Part of a small language model's weights.
Size: width 384, MLP 1536 ReLU.
Each number is 128 + 24 x the weight over its row's rms, rounded and kept within 0 to 255. Layers, rows and columns count from 0. Numbers have three digits each. The size before them is the row's rms in percent of the matrix's.

# layer 5 MLP up, 1536x384, rms 0.0422, rows 1467-1535, columns 256-319
099:146112126138107136133160139143113106120163114126084148093138130074137106143100143096102111120118133072165122125093123126124134140128155136116147133165098093113150129133094096155118110130153109
105:161152154183150159136125156130140123144120132131107124092131140125134108150141124164143088164155103118130100102129120155109127135167128149070113103153139150151150139166114173154102131089101136
098:090142157148103091143106121129159113151133095109142074132147136100088121126135173134119141101152118123061105125130136131138105113133159113128149095124080107088142098155143135100098126099182145
086:129054137120128122074139182169130097116129093138121157120120111124153154128161133087138148148125111152152113127141143113115111120152128118098109139128125137115148123166120168130118110133153125
098:130148145113102116123170090117093127162148097076177133137108108140105114150118139096083106086129185117110129126144165084152147122143140142105103117133101138155096121095140084138078164122137136
095:108130137105131134144146102109146158083183118160103111176137126137122118150116121088133060097135130121162182160119164159158156164107150126114144097134140117091097130108157123117103149167116113
106:153117101120125093164170146127154139152147095090177107095124107173158145127099143156123146145116120111139118161116115122117123109112091146173176148141135094103149106133145120103146135103141113
110:111104096116083146156106179114154120132082122152127137085121143131128162152074106137107111169151111115113124178072115132127166129095123127122133126170127121136121096138112117132140116113138156
098:133130101118106146083124100165134128130126120122103122139126102143127100090121096134131177143103130116116141127102121144139103121143105101130097126133138081163120108142096224116138172103153132
093:105123165114117159111135157124149100154116170125134139136132171131153085125081121092142163119133119129126107132132139112121158151131164137085165146108086126113138115163171140146069172123119108
100:134102138143132076136120132053103131140096134143152137167121175128101104132100175140123084123123129151117157144161127107114147159149136148145136159163133168131157120107111175093137151119150105
102:138146123131141128077098115128138164148114113153146078144108120114120133133138095142118116106139106146144152165148192151129142123178115157071151120129121098153115092132137137112166092090169116
090:183128122134115123142131109128120121144112130126159111153097103163108086111116125114119096093106133141132119142148114125113114128130124146141139157112126121139150112089169103125126126137189117
103:143131147143120101130079178143155097128091140127153155169154128102084143132105098076104147166129083195117087126133134099128119122071155080123121113152115079103100117117143112090161163126121140
108:123129134146122129132125182052146159137141139120129133136115124125106065108133152140137153115087121116128104133131109129102108142141172077133135115125117097131104135099084144160100129082142122
105:099116144150138148094155115107121146124129136129090113109124123133136117142121143111119136104108121129114139124128164105115070125134122120135140103084150084090169139105107122193096133113124112
093:134164138132128126123101087119089153141132138090121187139103125144136123099146092144129145179145120121156168133149136126126120142139130116122133131161137112105112138111156181098134149071116150
090:117131102134119141094148161109107131101128157133084124117083116123120116148115159092117200162129101148125106155152128122187137176143140082148168159139147122159105136113095122150180118088115097
095:083092089143121143141174152090135160133092081103101140111097133131148133102114147110136129133125112103131122132112104126134128115164050114143125135126138137077109140135129123121169110150109123
095:116152097142120113150167107092150124088175106106154135128088139120126168153128162136120129134118137139125083119099167144096101141098147129117125146167094134157148124143140124127124127149097112
089:111172165151156117119107158098113110077167163154124112101123141116113141136166118140143115132104096107102100169135101148101096124128131097141107143140101125150160134140159164128172108156169128
090:108127154116080123122116129116178123129087142128122147157140122145097106140156085120123132084107113130146121107127125078118118139129151101099127128107122142143135121148096141101116128125131100
095:110140123143167141143140113177115177160125132171152116137136165092134131103139135123129127119122144161090112120141140192169124137085128106124124112097093109088154144128140159109129138120075121
111:129103140106037132186134129141096143153100116119133155100148085117100102127106104123130122140136108149150129133124175179103164082128142167172135157178133119107110157109134107115115100126115184
102:108120120124131156123164106118121146154123104108123155130164160096108135145078109103114109163165085134126141111142135113128106161117136105129101083125100138104142134132147107109108110089146088
105:141161120092118141144141126116107082121140115133148126109135096187122118139141156146185150111102182157150153108153140126095093163139123119109145138148145129141096126115166117112129135139137202
099:118103147137132111145131131136065128172134118140115115127151159142163124112121119124098172134104115116111127094159102119135111119116139082142175149113118145116159137132114092126103140110122103
099:118164129120104088106126127123132083099099125139150146155136160157141131122124143155108150119138110062142109112151074087135129104138129146142111136127097122147130146138098092172168129138187150
108:138110149179132148141071126114144147115104103133099162149101172150129103113158096148130107075138109119134105118111140152103144156165171158119118079128117160114132082163131155092120120144119151
104:099128143130135100142075139129160150102137161163118157137120186154172122107171114115125099156149130131125148120136105120142170141125114114145099167118118126128128143124105164103147112145084112
100:134108151125137128101169095156136140131119126120104159132092130113082139099099107135127175137109085133122144133104110106142093133132133121133123109138115129117154161160150108133126154113101116
104:146146110149143108126092140135138168169094101158127133118104117133115095113168103154053097115139108129127126116146092167127125128093136145125114152126123112147121082110121127101125132120134142
097:110112128171145143097126149120127130116136090170147149107134132115137089156149093108118151143085158142116090116126117170136114116123109109135159095134100122143153120105147143141096144148144134
096:112131125140182061128106139141132129078175166109072125124136147085105124094182152107157119149126108128091111140120118103127142132135167140101118095104108111137133105133133142135166180160159154
107:103100141121097150121148177119118105135165121124164135110097133103119105124149150138088114117108123161129193139108100094169127113183143120146181096137142163118099134136135153069085112135142110
098:158155135114164121093162158142167122125161115151095121134133133129107143144132148116160101123110138122060104116133085132111110147114147115112121118140143128079131158137107086100134160127143132
096:120114162129151114130140112095098131142147107097112151128145116142143142103132159111111102170110131092157146155091166122095156102138102122142127157116116102151129117127123171137129152098132093
108:174111118143089094151123135108151125134125143118111061157159108130102100133147096166147148102146145126113116145130137142167154164137124073127156133150159123136072116133141115132117120082109131
091:126165132148146098128127176179122105121109149071136154132110139128131092153113119130103157092062171167140150112138128161114086135115104126197153134102115107118141105101136094149121143093118114
103:107125121130072112126090160105148143103137096104093128148131132125124140128108100095095160140121112151119134061094149108128154114135104133108097121146141150132113103153122107149140140137100117
100:134124104136135123112135107155119113128145175156162098157135107144153116162160107176111126121144144144074164164153160124119136129158077095107122119097151100108169142106151084112167104133167103
102:130104150139149147101116087151138162132087144121134142145096108121090080133105144154172123084162122164137140102172103126127124115128084143138175120102122086145099136150176098128136128113164183
085:139149119147125152097123107088172100105163098160055203150144143119115106149144116133122142136130111102099118138165123112150168128127144137103119110120126125127140136141107110104123156122118191
092:137095147181138157146102116134115128122125145104115073174086117123129148151122167123116171079122140141154121161154149077090145089121131145101131090165165066163180120095133158104124095137147122
105:132127148147110114096125094101107134109154127157121115119084170124143135099139141143110157129167110113095147132166105143140125117123128108127122138131108096106140136118146124135125152051179151
093:152135157121098132142116118108144092145144154108130185156119166138120123170123107100132101141140099138118126112061134145181095140111124094162120101116140102151152140145111124122171126094126182
089:136140106149111157125141133144121150134161133121146142164121142116112155144140164154133118124149165105130145148116133141126113130099163119086108111115092099126145120119122121120145163103155125
098:165179124102133158112141124079115134116115164088148102136121128132091158136121125139104107147100119077129140152148145138125134132101134178142149120167123097136117105058162106108149149111139122
095:127122141115153137082138135148103109144120123142088113141117103136095144098122153087127132136117113127132090146148141124168114102108116137153131126134131102157107112145123116141104130120147070
104:152139139140140112057069126113131135134112108147179109078159075118152135108172149146106131147134113127093123118115123129149087120109091110178107147168157166103119133130109133142111119095176108
095:131133141151153142112100147175119096113131149122161168107118143119140106127132115144123094156160123123140157145091077128099113102112093115125150088124130149175143082201139133167102123125194097
100:103101128113155128106137119107113147089114075116182164117134124120136149132184126116168157144074077184126100125120107127109165133136162072075116126099104158147117131200108108163150143162141107
103:131122134145131122136142164171168149140132131127121116146124154099127123092113093142148128112087118082137112095083162113119085195129120130134145109108170115148151127122187160163142137098098135
098:089089101119143120110146140130139158125120129106109137110138144146152132116144147107126100141117100127107183115106101064132178144096139115143128125115110144125112111172101089147104134103158120
104:089053100106103099151087109124125117117136153148170122157113173100116135127136172104158154106129085156146123171083122185107136144173121081162111152150148099109103165158153140093138074096114128
107:163126111145159145102120121106115130112158133111102107086148143124098125126160114142112140165098080147121164175109128118134119102156145111089109111116162118118110117173113173105163140108120149
100:136169133171154119083130147135111135169128160125122126121134158118131136126145132107096150101126158121136140113119098118113104142095133116132108131122157117131100154136115111153124156120143111
101:101132123127123022119127104125121140097135108125133117118127111143159125107111117129183141096123113129102156111162171123149156153106058158118141139156145129166104131132129077109127144122120139
098:117071133070126134120138106161183155117154098113104122103108127138129107079168159161106103107138135106119105154128127121106088112128135105142151155156096161113112131121118123151129134114153152
086:133110125120125073121111131099110139163176131130058110096104112107102118134121162083111125121117073128149141115162126120118094106142160117147136121142110143140101114144199107126108135138104112
098:143132096162134134120172129151118141140160165133106129176117163089106123149101150141133085105120094109127126117128148148169094138146139138084126132074097126104128140170141126119131099128143175
101:138142132088122133117093136150109108071096140114140116108078121129155148147129121166154123128127109094143121149127124158117193150143124132084094106084111122111136140166121157141125116153108133
111:124116131173103144120111132151095134084135111098078110160119157152168143083138098150123098166105133106111134114176148122112177143130171151099106119146155096148088135143143127135093135110148134
099:127195175169107107128152132137166155126118089167126107097136142122139124110108136122149155150154119128099144141154137127154163139106187122093103143114145155162148123182148153095140135129123154
089:113127116074114158175132120149133117117119132137144103121136164155147129163116136095160138157128112152112124173116104124095119154108123170105120154102102123127142141151093148134158105124155111
098:129125147133150086094154149141126143130145144105139141191120168120154110138127148122134144082028155112128172119116116110119084128087106114172137114107139128142144152072148120146092148104129123
087:109145159151134128137122160111113128127152161147162070159167128117150117115172143125134108161127089120117130127159094091184106114136091134112141174160121115142142112160146096121134161097124114
092:116093125132125138124103108126123111143125118113154122113127127157120129129136143122126118157106118099105116138156154106123124148094125134137102118164139099167107205099078147145126135110122138
096:183136119131089183147134137094116122152100102087105147149134131142139145106145158089100107113135167134145112131060164105154122137107127149109145107080120140136172111107129123120118147086129158